config.yaml
n_layer: 11
d_model: 640
n_head: 5
n_kv_head: 5
head_dim: 64
d_mlp: 2560
vocab_size: 27131
activation: "gelu"
norm: "layernorm"
norm_place: "pre"
norm_eps: 1e-05
positions: "rope"
rope_base: 11100.0
rope_fraction: 0.25
qk_norm: false
attn_scale: 0.125
bias: "all"
tie_embeddings: false
parallel_block: true
init: "uniform"
init_std_qkv: 0.0105
init_std_o: 0.0
init_std_up: 0.0105
init_std_down: 0.0
optimizer: "ademamix"
lr: 0.000174
beta1: 0.9
weight_decay: 0.58
lr_head: 0.00298
grad_clip: 1.0
warmup_steps: 502
schedule: "wsd"
decay_fraction: 0.515
decay_shape: "linear"
final_lr_fraction: 0.0
batch_tokens: 65536
seq_len: 1024
doc_mask: true
train_tokens: 950000000
steps: 14496
dataset: "wikipedia_en"
Each number is 128 + 24 x the weight over its row's rms, rounded and kept within 0 to 255. Layers, rows and columns count from 0. The size above them is the row's rms in percent of the matrix's.

# layer 5 MLP down (transposed), 2560x640, rms 0.00707, rows 1946-1988, columns 80-159
size [ 39  39  41  41  42  45  38  42  37  43  38  40  41  43  43  38  38  42  43  40  43  42  43  43  41  42  41  40  40  41  42  41  40  47  41  44  38  41  41  46  44  42  40]
[[ 77 188 111 149 138 150 108  84 149 126 127 151 129 100 151 160 141 166 113 148 155 128  99  92 169  85 119 179  86 140 146 152 130  98 110  88 134 123 168 128  62 112 122 143 145 111 149 120  92 111 123 165 103 139  75 175 111 152 162 116 138 163 130 137 139  93 137 119 131 176 122 169 121 137 103 112  86 144 121 151]
 [134 153 141 135 146 102 113 154 133  90  91 131 161 131 162 106 142 157 110 157 184 103 152 163 110  84  98  88 154 157 116 130 117 151 145  97 133 114 128 151 116 148  95 134  92 192  94 156  93 130 162 137 129 143 136 125 123 129  89 150 119 121 102 158 142  97 135 157  83  93 122 122 130 141 147 138 102 128 161 128]
 [ 98 134 105 157 163 137 123 113 121 115 166 112 123 125 146 174 143 162  84 137 139 107 170 121 139 145 129  94 113 100 106 115 118 129 148 159 167 134  96  87  75 108  93 165  87 109 151 125 120 196 128 157 103 115 125  95 135 120 111 125 112 138 134 110 141 125 124 155 160 118  99 112 122 122 119 116 108 143 144 159]
 [111 120 115 128 134 170 149 100 137 129 126  92 115  92  93 105 170 130 122 108 119 126 163 135 110 126 125 148 154 144 124 131 119  93 128 170 129 114 119  89 141 113 135 111 136 120 121 128  96 150 150 140 137 107 122  87 143 162 148 117 137 123 150 120 126 120 166 142 147 124 150 141 118 126 150 104 144 130 163  89]
 [ 72 124  91 142  91 144  79 149 134 115 138 135 137 106  86 125 151  75 118 141  94 108 146 163 144 134  95 146 104 131 152 140 127 108 104 173  89 112 132 123 141 142 136 139 119 154 122 139 123  89 114 154 146 122 116 122 123 144 143 161 164 110 145 111 174 149 134 150 156 164 173 157 161 102 132 106 148 143 156 122]
 [141 164 146 153  61 128 149 105 167 120 121 111 152 172 132 118 130  97 149 130 126 137 103 138 105 120 134 166 136 109 124 146 131 105 101 124 107 117 103 143 142 115 107 178 125 151 141 107 134 152 111 140 137 120 122 128 118 158 116 147 103 112 126 126 125 139  99 156 156 137 123 107 151 141  75  92 149 143 161 123]
 [156 149 104 114 147 144 120  81 132 133 142 146 107 123 129 143 144 113 125 130 120  76 162 146 124 127 115  97 143 115 116 151 132 126 119 133 170 109 111  84  75 142  95 115 120 104 125 154 149 123 113 130 126 110 121 152  98  92 120 148 101 179 137 130 128 124  98 110 136 144  94 147 104 147 157 117  95 142 163 158]
 [129 145  98 136 105 102 118 125 138 164 138 106 164 122 115 110 128 123 128 109  88 117 152 185 165 170 136 136 115  69 153 120 120  80 162 149 131 109 130 109 135 118 109 137 112 121 131 105 131 133 145 102 135 128  86 154 109 144 137 119  89 141 168 117  69 113 122 165 159 156 148 110 104 131 144 103 124 149 121 153]
 [104 133 139 146 147 151 116 113 134 112 133 120 109  90  71 125 135 125  85 137 110 118 118 111 152  78 160 134 109 131 127 136  95 113  99 116 137 126 106 155  93 130 145  76 159 125 120 125 107 120 103 151 133 101 115  91 151  79 121 110 155 126 121 140 167 123 154 135 119  87 145 171 155 114 133 144 134 148 148 131]
 [191 102 116 131  77  97 133 136 123 158 161 127 152 153 131 103 128  97 120 105 130 133 103 183 111 173 112 135 116 122 120 137 121 113 162 174  93 133  98 130 139 140  95 141 117 152 106  79 143 135 137 157 130 142 110 113 164 134 107 154 137 135 161 150 105 103 114 120 149 132 127 121 121 109  99 102 130 125 135 106]
 [ 88 119 136 107  98 113 134 148 117 134 124 140 130 148  39 170  73 105 110 175 114 117 144  80 150 138 128 145  91 143 116 152 131 103 121 119  92  93 175 146 140 126 147  66 158 112 105 112 112 102 102 158 153 134 133 123  86 138 134 115 155 132 129 130 106  86 138  64 148 153 146  99 116 148 107 165 127 124  95 126]
 [106 144  97 150 101  97 114 169 151 139 131 133  68 146 137 140 144 141 140 112  93 111 130 149 125 148 124  77 113 159  95 101 151 101 132 178  83 135 125 104 131 101 144 142 112 109 121 165 135 149 113 142 120 108 164 143 116 127 170 147 127 108 116  94 126 111 155 125 159 137 140  96 127 136 161 134 145 144 144 143]
 [114 178 125 140 163  68 151  97 138 119 137  89  96 120 126 142 177 119 148 111 111 138 118 175 150 145 105 109 131  75  91 170 123 143 154 124 109 112 140 131 101 119 163 121 124 179 103 137 153 130 134 140 111  87  89 142  94 163 144 114  94 133 124 123 111 120 176 148 195 128 120 110 128 174 123 114 126 117 114 153]
 [138 143 142 158 128 147  97 138 165 133 138 178 112 124 152 114 120  93  83 141 126 154 154  99  86 115 155 142 113 123 151 123 125 126 121 120 137 133 142 136 116 133 150  88 121 127 109 147 148 129 152 105 151 162 117 173 136 109 138 124 153 148 108 195 119  68 110 138 104 127 128 133  85 153 129 102 122 142 141 119]
 [133 119  94 118  81 136 116 124 120 112 113 117 157 178 106  88 128 106  99 132 111 166 153 157 132 162 121 173 128 116 149 153  95 123 142 131 153  87 116 164 160 136 116 146 137 189 141  82 137 130 111 125 165 126 138 128 176 141 125 158 106 108 162 109 114 130 107 122 120 103 102 109 190 132 119 105 118 114 122 118]
 [144 151 127 123 122 134 158 159 134 137  97 132 125 118 128 133 124 124 144 115 140 134 119 120 136 112 114 109 140 112 137 144 126 184  96 146 153 124 123 163 142 120 129 125 138 122  87 156 158 115 141 126 131  99 141 129 129 122  98 116 158  68 173 116 121 113 151 153 114 124 147 126 151 115 105 106 118 142 122 189]
 [113 133 122 149 153 119 128 131 149 158 101 130 105 155 168 110 160 122 150 106 126 156  99 152 137  93 177 114 112 132 140 160 111  94 101 157 137 140 158 113  97 141 133 144 156  78 124 169 123  79 166 157 127 138 123 161 156 117 139 103 122 120  95 105 128 122  62 117 127 109 114 167 139  96 150 105 115 166 143 126]
 [108 122 166 132  80 142 113  71 142 124 135 137 132 119 114 103 101 143 142 134 139 108 132 143 101 112 119 201  94 126 150 167  86 134 139 127 130  93 113  93  74 108  93 143 142 110 129 124 141  93 185 105 139  98 130 119 110 107 109 108 111  72 128 119 138 145 112  70 134  61 103  91 114 129 137 143 143 134 136 123]
 [ 85 202 154 117 127 136 115  90 131  69 124 138 126 123 139 144  95 144  97 183 172 127  97 127  99 141 144 158  93 114 161  87 133 151  78 133 146 120 154 132 109 120 104 145 135 137 133 142 143  93 134 113 118 160 133 172 109 164 127 111 131 134  68 155 108  83 114 145 154 190 123 144 118 125 150 125  78 138 113 108]
 [155 120 128 117 139 121 118 134 175 137 114 109 142 138 134 102 174 138 120 124  99 132 135 147 133  88 156  98 141 137 135 121 160 124 127 116 167 144  63 131 102  94 124 152 131 111 103 143 138 120  96  96 115 102 104 168 108  80 149 142 114 144 135 143 119 130  95 132 162 111 147 133 118 141 110 120 124 147  93 146]
 [134 119 119 111 119 121 150 114 136 126  88 100 164 133  79 130 186 153 126 123  74 130 177 135 115 101 128 138 188 135 108 115 117  95 119 133  80 137 152 149 148 134 124 125  81 143 109 121 116 132 111 123 176 128 139 119  82 148 179 156 104 156 149 106 104 163 139 119 111 128 144 154 138 151 137 122 114 120  92 110]
 [163 143 147 133 135 116 132  98 145 165 147  99 153 139 144 123 136 164 109 118 140 164  92 137 139 127 160 138 144  80 125 125 135 115 117 113 117 119 146 104 151 140 152 172 106 102 173 120 124 103 102 122 150 135 123 128 155 143 117 144 117 143  61 148 150 112  89 120 171  68 104 110 117 114 137  90  90 178  90 128]
 [108 159 100 148  92 135  94 112 132  81 133 105 110 120 127 162 135 178 110 129 107 133 135 142 130 154 122 114  67 135  83 147 130 111 167 161 128 124 110 154 126 126 109 120 112 154 193 144 140 151 156 156 139 120  91 112  86  99 163 136  99 130 136 108 124 127 127 152 147 164 103 165 177 127 102 138 129 126 147 143]
 [112 133 138  79 116 126 119  96 109 147  72 116 152 123 144 112 112 134  99  78  89 124  98 116 110 123 122 119  74 154 118 124 145 103 132  93 142 136 119 132 163  96 105 146 144 114 154 133 156 151 148 127 148 169 115 110 140 135 138 147  87 125 136  78  97 127 106 159 104 162 135 157 117 138 121 149 161 160 126 155]
 [141 105 141 114 149  82 140 135 133 110 139 135 165 106 102 119 163 151 128 125 100 106 175  99 131 112 104  73 107 171  92 107 120 150 143 117 152 188  86  94 115 148 142 141 151  88 154 127 102 131  95 124 120 124 128 130 103 121 114 158 107 181 147 137 124 114 128 127 120 179 103 128 132 139 145 112 116 118 122 161]
 [130 137  89 141 167 130 124 116 126 139 128 143 121 148 116 108 137 126 140 167 101 135 144 140 143 123 125 148 154 151 151 157  99  88 144 157 121 124 160 145 145 152  89  93  93 124 136 112  94  99 168 149 110 121 131 156 134 113 143 121 134 114 144 129  88  95 127 153 142 141 145 147 149 169 132 112 107 144 178 139]
 [192 146 164 139 143  98 124  61 123 118 114 100 119 145 158 149 168 126 142 116 107 111  97 145 146  90  87  89  94 118 100 137 161 152 127 117 166 140  49 153  91  83 112 145 109  97 146 136 150 154 134 152 129  99  99 114 138 102 108  98 142 109 100 122 127 149 125 153 151 156 124 124 159 119 134 121  99  97 137 140]
 [185 157  95 125 198 103 164 113 111 121 138 160 129 125 156 115 154 186 124 118 151 145 130 103 154 160 157 111 159 143 103 119 130 107  95 100 147 162 162 142 102 154 155 141 111 133 100  78 133 146 107 109  94 112  91 144 111 135 112 131 139 129 105  97 100 131 149 141 145  87 103 112 158  94 101  64 114  98  84 121]
 [189 113 104 141 135 100 159 120 148 124 150  96 124 134 126 133 138 144 156 125 179 117 173 131 118 121 134 133 166 125 141  99 103  96 157 133 148  97 149 124 130 143 102 133 124 138 133 129 120 159 184 135 126 178 152 120 145 103  97 122 109 100 167 154 103 108 157 110  99 126 138  73 143 142 146 138 131  82 136 160]
 [ 99 154 104 116  57 152 150 145 107 168 129 112 137 114  94  90 128  95  79 142 166 128 144 138 122 149 130 122 143 129  88  93 149 154 171 182  92 103 127 151 147 124 129 167 112 186 133  84 127 126  55 109 149 101 144 114 135 136 138 148 131  94 147  93 117 153 187 137 129 130 117  69 166 127 129 145 158  94 115 149]
 [141 115  95 138 109 151 117 109 139 108 136 164 134 109  83 144 123 180 160 141 159 157 108 156  94 108 108 137 100 129 124 148 145 132 170 136 115 102 140 148 117 123  88 142 174 113 135 141 107 140 134 151 117 177 102 114 103 116 106 161 100 143 131 170 119 141 100 149 106 123 152 104  95 105 138  90 136 137 182 131]
 [152  64 103 127 112 109  92 133 120 152 126 150 147 137 125 100 130 113 106 107 126 127 158 107 151 186 116 153 108 163 127 134 148  90 125 100 178 131 144 140 127 159 130 166 152 145 191  71 106 149 113 120 143 153 105 119 147 169  98 148 139 146 106 121 116 148 129 100 148 115 143 158 134 147 108 145 109 106  82 123]
 [ 63 142 137 107 109 126 140 122 151 198 146 147  91 132 143  85 129  97 119 144 184 128 110 144 127 157 129 155 104 136 129 105 146 155 120 171 138  77 122 111  99 128 122 195 113 157 144 105 149 116  61 107 111 107 152  98 144 130  80 120 167 134  88 109 147 145 120 130 123 178  83 143 131 104 117 124 115 168 109 125]
 [107 138 141  99 112 122  89 155 113 117 145  96 128 154 112 112 137 116 144 124 137 146 115 145  95 136 150 142 110  96 132 132 160 147 110 191  96 150 126 131 116  96 104 172 168 163 148 126 114 127 129 139 148 121 156 143 122 142 126 154 121 131 149 103 119 126 149 124 151 147 103 108 160  98  97 108 173 137 154 117]
 [126 132 107 114  99  81 128 121 130 198 167  96  77 152 167 142 154  88 111 128  91 158 112 152 115 138 148 112  91 132 146 111 144 119 111 109  84 136 181 128 169 130 143 148  90 130 125 148 146 133 102 104 121 152 125 154 144 112 122 110 148  90 162 110 113 129 177 170 131 159 105 154 160 153 127 138 112 123  99 139]
 [149 120 116 105  97 101  85 151 163 158 161 151 107 121 101 116 109 123 117 126  87 136  95 142 125 126 121 110 156 106 131 140 122 132 136 135 123 131 115 114 140  95 134  80 154  86 129 122 154 122 123 140 130 124 165 138 124 118 167 152 114 147 145 155 101 115 122 179 111 120  96 130 122 127 152 140 123 139  84 122]
 [120 106 121 103 110 103 108  87 108 113 106  81 122 157 145 178 109 150 145  91 144 167 134 125 155 119 126 119 139 170 152 135 109 127 107 112 123 101 158  93 111 129 115 148 122 122  95 131 147 127 173 143 137 102 163 139 138 102  98 148 158 121 126 124 160 131  66 101 113 132 147 118 116 138 101 142  93 137 125 173]
 [135 132 144 133 103  99 138  99 141 103 161 118 172 118 114  74  96 117 128 113 120 119 121 145 125 138 106 143 108 109 137 124 159 132 121 108 120 124 102 126 155 122 132 146 136 134 103 115 107 152 104 134 149 136 124 130 131 106  99 121 107 117 132 134 119 120 117 155 142 117 123 141 141 159 152 122 146 136 128 139]
 [130 163 142 138 193 134 156 116 120 149 142 102 147 149 148 136 122 139 133 104 134  94 142 128 124 156 138 108 106  68  85 128  91 156 128 127 127 149 108 135  81 133 137 124  81 150 105 129 156 118 118 173 127  76 101 163 139 145 146 150  99 149 131 121 184 129 112 152 163 105 109 119 142  88 121 107 114 116 102 104]
 [108 115 138 112 137 100 105 103  95 140  94  77 117 133 118 134 136 112 115 141 120 124 141 133 150 123 134  74 135 121  98 169 160 120 129 185 105 124 129 156 143 122 115 129 107 153 148 118  96 154 119 183 127 101 115 102 139 152 116 182 115 142 150 102 126 126 115 206 117 122 140 142 169  80  99 128 180 123 139 150]
 [148 147 138 139  96 125 124 124 122 161 114 127 122 152 102 156 174 127 111 112 137 128 151 137 147 120 113 148  86 124 153 150 144 105 149 109 130 121  97  85 134 137 137 184 123 145  99 151 153 113 124 135 134 116 110 140  96 150 116 149 130 103 125 102 160 135 136  93 177  98 117 110 169 122 102  63 126 122 137 133]
 [102 175 132 128 163 151 118 124 150 145 105 132 116 138 108 115 168 167 104 152 117 168 135 130  99  92 151 147 144 131 128 155 130  86 114 123 112 100  92 101 143 115 144 105 105  57 148 187 107 122 137 134 126 104 145 134 116 133 169 135  82  84 111  85 134  98 135 175 144 116 135  72 146 139 127 127 142 145 169 139]
 [134  82 137 118 113  97 161 154 100 119 143 109 149 124 148 160 132 120 141 156 112 156 103 117 152 148 154 123 127 156 104 160 141 108 120 173 133 123 158 178 138 138 141 132 119 154  90 145 101 155  66 116 130 135 143  79 104 131 125 103 125 112 142 117 124 150  86 141 108 122 154 133 114 154 143 167 113 103 139 115]]
# layer 5 MLP up, 2560x640, rms 0.0101, rows 1947-1988, columns 80-159
size [ 48  58  49  55  63  49  58  43  53  43  51  47  55  49  45  43  52  53  50  47  48  51  48  48  48  53  50  48  55  48  46  49  64  50  53  44  47  47  61  51  52  48]
[[107 142 195 134  94  99 164 127 125 175 129 114 101 176  86 144 141  80 106 147 123 104 121 118 134 188 165 160  88 126 108 141 134 138 144 144 109 143 127 104 129 143 122 130 177 106 138 119 163  74  98 117 127 117 142 117 109 122 140 125 163 149 162 137 120  99 165 126 183 151 117 155 112  91 126 140 125 161 114 133]
 [120 162 160 147 107 111 112 121 109 151 114 148 158 123 101 100 132 106 182 124 184 110 163 133  78 151 150 149 153 111 126 125 134 142 140 106 116 119 136 151 110 146 136 105 181 153 144 121  58 176 131 116 150 147 145 236  97 138 110 126  97 111 137 148 125 140 106 142  89 148  82  92 115 161 118 149 129  94 101 104]
 [106 127 183 116 132 140 102 115 110  90 146 137 104 108 119 132 103 116 145 111 140 115 169 150 163  99 168 127 151  95 104 126 130 154 156 114 151 116 103 181 137 138 131 115 125 150 133 121 108 192 125 131 123 153 112 162 120  94 101 111 104 113 129 134 151 165 150 159  64 148 125 143 127 100 109 128 157  60 116 115]
 [ 94 111 125  94 173 128 131 109 119 153 110 117 140 118 123 113 106 123 159 140 125 129 182  97 174 111 111 111 134 136 144  85 125  46 156  95 142 107 154 136 112 116 149 118 106 123 159 133 125 148 135 108 156 140 117 112  89 101 124 106 119 121 145 144 115 108 121 138  76 135  98 109  48 109 147 116 154 130 189 111]
 [106  75 142 110 183 114 157 128 110 120 143 135 114 134 155 130 112 131  99 124 108 157 131 117 136 152 135 123 157 123 117 126 135 203 155 124 136 151 118  93 150 112 128 111 146 119 145 141 121 101 140 126 105 129 146  78 105 108 142 135 127 111  73  96 129 133 131 148 117 151 138 166 136 107 137 151 156 142 120 134]
 [186 148 230 148  74 105  89 131 117 111 118 121 132 155  96 120 120 128 135 138 182 131 133 163  99 108 146  97 117 158 184 103 135 151  92 155 102 116 134 156 121 152 131 154 122 119 116 140 106 171 118 138 198 123 128 128 184 183 136 142 122 121 163 103 113  91 126 135  30 109 113 146 130  76 108 123 102 181  97  88]
 [117  84 152  88 164 117 176 121 164 122 125 144 150 141 106 145 100 125 102 129 122 131 145 153 148 136 117 106 123 159 159 119 113 146 125  97 149 123 136 127 142  90 137 133 121 119 103 134 153 146 130 151 118  94 146 161 118 124 113 130 100 115 142 120 154 131  80 127 139  98  66 141 142 185  66 142 146 112 142 120]
 [153 147  53 144 144 107 145 110 121 148 124 120 107 160 121 118  98 100 167  92 123 117 169 126 106 131 124 118 114  97 101  95 127  74 172 125 116  87 105 145 142 156 105 136 134 130 126 108 152 167 170 113 179 164 106  87 148 136 111 132 119 160 145 130 126 138 122 108 113 131 106 137 108 185 157 117 116  86 116  92]
 [101  95 137 100 155 132 151 128 129 111 141 115 138 126 114 112 148 112 147 145 111 152 166 118 153 121 137 128 163  99 140 128 139 196 118 136 156 133 143  95 145 105 124 105 138 108 136 168 116 128 119 122 121 119 146 159 117 133 148  94 125 119 116 106 119 144 158 133  80 153 118 165 117  96 105 144 173 152 130 159]
 [120 137  67 101 134 134 122  99 135 138  99 103  73 100 117 124  96 117 124 125  97 114 146 119 154 102 139  94 149 139 158  96 112  78 100 150 161 136 100 164 135 130 120 140 121 127 117 125  67  98 152 102  98 110 106  81 125 141 111 124 142 144  79 137 130 110 150 142 155  97  97 183 139  72 143 127 123  80 136 164]
 [149  98 113 141 103 132  74 134 107 127 132 143 159  91 120 107 134  98 130 141 106 130 121 137 148  77 124 145 154 130 116 148 133 108 176 127 143 139 136 168 111 121 162 142 120 193  84 125  76 123 159 114 122 135 108 122 118 130  57  75 135 116  96 109 115 119 142 136 100 130 136 151 149 149 101 147 143 104  96 128]
 [151 126 170 146 111 124 176 149 141 111 131 143 108 147  89 114  60 135 161 130 119 133 133 123 118 136 122 159 122 135 114 111 108  50 201  68 168 125 120 136 156 106 169 112 131 147  99 113 140 185 158 142  77 140 138 109 127  66 126 153 100  96 130 169 136 167  91 138 151 119 115 112 106 109  34 129 155  68 127 103]
 [132 127 123 142 125  93 124 152 125 134 149  88 147 156 137 103 139 108 163 106 139 122 123 146  99 124 108 114 140 109 130 112 139 110  69 156  81 101 126 122 118 180 129 138 116 119 162 109 135  93 132 115 168 130 151 152 126 132 122 169 135 140 135 139 137 138 119  82 115 105 120 112 130  95 117 109 105 128 120 168]
 [112  91 200 108 158 108 139 129  89 121 104 135 140 125 123 152 121 131 107 144 115 133 125 147 121 122  77  95 125  72 156 136 122 170 108 114 167 130 158  82 154  96 125 112 123 105 170 119 136 129 182 149  93 103 118 119 119 100 131  84 171 131 130 138 149 129 147 168 106 130 120 150 140 100 150 121 166 163 136 112]
 [135 108  78 166 125 136 126 133  90 156 122 101 130 128 146 117 155 125 137 132 118 130 123 139 177 156 127 108 151 124 150 122 108 108 146 122 120 110  95 111 116  89 130 127 168 128 204 107 149 143 132 121 195 133 100 184 121 151 138 153 158 107  99 151 109 140 115 133  99  99  87 177 100  98 159 117 108 168 102 126]
 [154 112 166 129 127 152 114 153 144 111 111 131 123 119 128 109 135 151 138 163 134 118  86 141 127 116 105 118 160 143 137 103 167 136  95 141 119 109 111  77 144 158 148 113 133 131 156  88 136 140 103 125 122 102 109 132 127 134 116 133 122  95 136 124 131  55  88 160 101 115  67  80 177  97 138 106 128  84  81 110]
 [125 137 148  93 184  83 176 100 141 167 126 121 133 145 124 146 122 139 131 120 115 168 124 153 130 107 141  82 145 129 136  93 146 176 131 134  99 108  99 108 163 137 158 103 117  96 141 121 136 127 123 142 108 129 124  36 120 122 150 150 159 132 116 122 148  63 171 118 140 139 181 211 148  96 111 114  96 169 175  67]
 [ 99  86 150  95 151 114 163 135 126 157 163 134 170 126 125 145  79 130  88 149 133 137 124 116 121 139 131  90 161 164  80 111 114  96 123 145 125 137 127 128 157 158 131 121 129 117 158  87 129 152 113 114 176 115 121  69 113  89 152 149 122 109 130 146 139 115 127 105 151 144 191  87 111 138 133 139 133  65 124 135]
 [131 162 146 131 118 113 112 156  90 116 103 127 137 164 125 164 127  94 137 115 132 143 167 156  81 101 107 112 149 137 122  87 124 139 108 123 131 113 163 144 118 145 145  97 119 127 130 134 124 148 148 141 132 141 137  97 154 145 122 155 104 135 174 121 129  92 129 119  53 131 112 144 154  76 108  90 129 192 121 100]
 [127 113 157 105 111  83 110 130 115 118 106 155 102 151 140 152 115 102 101 115 128 128 120 138 149 110 146 107 104 125 140 156 122 144 135 120 162 103 108  91 126 117 116 119 148 104 115 135 129 135 150 166  79  98 103 134 127 116 101 109 120 121 130 125 125  93 130 148 115 120 132 135 135 110  79 135 153 140 183  88]
 [103 125 112 139 149 124 178 114 136  86 118 129 160 121 158 111 104 142 198 155 158 144 126 126  63 124 110 129 152  97 106 106 130 189 142 110 140 138 110 128 159 119  90  86 114 116 155 140 101 106 117 108 151 143 141 135 100 133 139 121 103 106 175  88 123 156 133 134 136 174 187 157 132 137 118 111 124  71  73  87]
 [125 148 190 119 134 119  99 127 102 201 131 146 190 141 134 133  94 118 145 149 148 143 137 142 118 126  76 157 134 151  90 107 125 157 141 105 115 122 154 133 138 137 119 127 172 182  96 150 123 134 113 121 162 133 120 101 146 177  81 129  90 129 118 140 101 108 113 132 119 148  72 123 117 140 154 120 154  81 160  96]
 [124 135 127 107 163 173 115 117 132 119 128 142 140  89 193 130 167 148 151 148 141 128 172 111 156 143 163 138 139 125 107 161 145 186 119 132 118 136 110 114 108 144 105  82 156 165 107 161  40 111 105 114 124 125 119 109 115 169 103 134 136 125 110 101 131 190 122  88 167 122  78  91 134 124 138 135 158 124 108 126]
 [135 154 122 143  87 110 135 191 138 123 107 126 114 169 130 144 109 105 128 144 137 127 141  93  93 126 125 137 117 131 168 134 140 126  90 154 111 106 121 158  97  89 119 123 101 150  99 175 123  99 155 165 117 117 125 102 135 189 145 128 135 119  87 120 141  77 103 167 114 142 138 140 163 134 112 110 105  97  87 129]
 [105 129 121 124 111 141 155  92 104 144 126 123  80 152 101 153 126 136  97 130 122 126 117 131 134 122 130 132 138 100 110 112  86 113 131 111 161  98 102 116 153 144 177  97 188  94 157 100 183 144  87 117  67 169 124 120 139  92 123 122 159 112 124 129 134 160  96 157 183 121 109  74 111 130 156 120 147 136 178 128]
 [103 121  85 182 114 114 118 142 118 124 124 115 111 104 151 158 153 138 164 153 114 172 174 160  83 180 132 130 174 135 100 106 112 148 170 113 102 143 130 131 141 103  99  80 189 148 103 114 133 130 120 127 141 111 139 120 115 114 136 160 138 130 127 132 164 134 161 104 135 128  87 153 123 106  78 134  98 142  90 123]
 [114 137 186 150 120 137 103 100 100 117 145 138 122 112 175 132 106 113  59 134 172  99 135 132 112 129 126 161 128 125 130 145 155 160 127  65 134 131 109  99 141 153 120 127 165 129 148 115  94 106 160 145  94 131 152 136 144 132 121 136  96 108 114 104 124 153  86 117 103 136 191 139 150 123  79 147 150  62 140 118]
 [111 113 103 155 120 119 143 124 107 161 117 143 149 140 107 116 114 113 127 100 102 130 136 147 145 137 155 133 132 109  92 154 120 193 160 116 127 140 120 130 120  88 111 141 141  99 107 153 127 123 123 164  92 149 123 166 120 135 142  86 134 131 111 110 120 148 159 160 102 121 167 149 125 140 101 142 119 181 124 121]
 [146 139 134 123 141 107 103 130 109 127 112 138 115  85 134 158 105 135 148 124 105 146 109 139 201 100  79 129 104 118 145 142  99 132 176  72 145 114 139 148 107  96 133  78 109 141 132 156 117 140 182 141 116 132 120 142 136 115 129 108 139 147 151 116 126 132 132 152 114 140 104 177 100 104 158 139 124 135 163  99]
 [125  93 218 132 122  94 140 126 109 138 106 130 145 151 103 139  76 113  83 176 161 109 107 114 175 123 120 113 129 134 142  95 136 120  76 120 120 141 176 125 157 126 139 103 159 104 123 151 131 159 167 141 195  74 140 140 140 117 160  97 151 125  82 112 110 100 122 125 119 123  94 139 108 124  76 144 129 134 120 108]
 [133 172 123 113 161 158 111 113 119 116 131 111 146 149 170 132 131 124 115 145 132 118 158  89 127 145 146  80 139 115 126 143 137 156 127 120 133 115 103 130 111 121  57 140 126 173 102 110 160 123  91 119 167 105 165 107 116 163 123 136 134 142 156 117 124 156 143 110 169 121  75 140 108 140 110 129 143  75 167 171]
 [138 123 102 167 140 124 104 147 147  89 142 110 101 104 164 129 121 112 137 146 133 124 103 136 158 144 114  90 110 147 123 145 115 101 172 131 111 115 138 127 126 133 146 102  64 137 144 136 103 168 131 132 181 134 126 152  98 139 157 126 110 117 148  93 144 133 147 138 156 158 138 107  66 111 158 132 136  74 156 124]
 [123 108 138 161 141 135 157 109 127 147 116 166 138 114  87 121  70 144 138 144 135 133 140 115 152 135 139 118 168 134 147 111 128 146 162  96 175 142 126 121 121 113 129  78 144  95 153 118 114 181 147 156 123 116 113 151 113  92 140 108 131 101  88 130 139  96 115 179  78 165 172 137 112 135 128 150 164 139  85 103]
 [116 102 139  94 167 148 141 127 126 129 126 117 133  99 150 122 155 159 191 129 130 122 141 123 108  96  91 155 148 132 108 138 102 103 158 119 177 131 111 138 115 125 124 117  99 140 163 144 100 127 116 121 116 121 106 118  87 130 131 160 132  89 139 162 112 160 114 125 106 114  75  86 107 114 159 136 142 158 147 185]
 [150 115 115 113 129 150  82 164 117 134 118 110 173 153 105 124 143 143 165 118 127 136 105 134 152  82 100 108 123 150 174 136 145 100  84 141 117 142 138 149 113 113 140 166  94 126 104 143 136  87 125 109 108 145 133 155 169 186 119 141 134 135 137 142 145 179  97 116  91 133  50  71 129 101 122 107 104 162 107 142]
 [109 134 115 147 151 143 160 123 125 110 127 117  69 125 105 122 168 137  81 116 122 135 145 130  77 171 132 116 179  98 129 126 119 142 129 138 129 124  73 123 101 117 142 142 123 136 161 124 136  64 103 117 122 132 121 124 137 107 143 167 137 130 125  99 119  83 124 128 145 111 108 117 167 153 125 111  68 129 110 138]
 [114 107 101  85 151 138 121 136 114 155 134 144 154 145 160 133 147 140 121  93  95 117 144 154 150 148 151 117 141 147  92 117 119 126 106 152  96 145 136 133 131 149 116 152 144 118 118 171 115 109 129 103  80 130 157  87 101 189 108 131 132 108 113 138 140 145 113 132 130 137 100  97 138 118 164 119 158 151  83 128]
 [101 107 136 144 111 112 121 122 134 137 143 138 153 159  89 112 128 125 186 129 144 161 133 147 110 161 132 152 113 111 143 102 174  83 105 132 117 104 128  94 134 155 148 122 127 105 139  83 103 169 127  90  98 156 139 186 131 105  88 128  89 107  86 132 115 112 110 102  81 154 138 106 161  93 123 124 136 120 123 120]
 [109 115 146 166 143 130 121 122 124 164 137 142 131 104 125 139 128 139 159 142 124 127 121 123 159 153 113 168 138 143 167 138 136 101 191 106 153 133  91 107 116 135  97 106 136 150 127 111 117 129 124 137 138 147 116 213 106 135 104  99 143 113  97 120 118 139 118 138 121 121  77 118  98 165 149 153 145  98 114 121]
 [124 110 199 101 158  98 180 151 120 124 121 136 131 122 130 114 118 129  97 165 142 120 134 103 129 122 111 130 141  94 146 107 137 135 147  91 133  98 129 128 141 117 133  84 144 106 130 146 138 134 139 109 155 121 153 117  91  61 152  98 133 119 140 101 147 122 129 163  70 134 150 138 115 152 113 178 139 100  89 101]
 [136  66 142 129  85 113 124 168 102 106 122 120 137 102 155 141  78 129 173 159 157 130  97 163 160 123 104 133 148 138 146 112 130 137 151 130 135 139 138 154 141 135 180 122  94 130  99  82 104 145 149 135 126 135 109 116 104  75 134 137 147 109 125 108 159 157 108 133 156 156 121 132 156 142 106 138 105 127 115 103]
 [156 131 115 172 105 134 126 124 141 104 109 149 107  95  97 135 144 144  96 124 124  99 194 109 142 144 142 113 102 159 134 130 128  82 112 160 134 125  97 112 115 145 101 185 130 132  96 112 106  94 145 143  89 126  89 134 156 172  94  97 126 151 118 141 137 112 154 120 134  91  88 127 166 151 130 130 158 135 132 137]]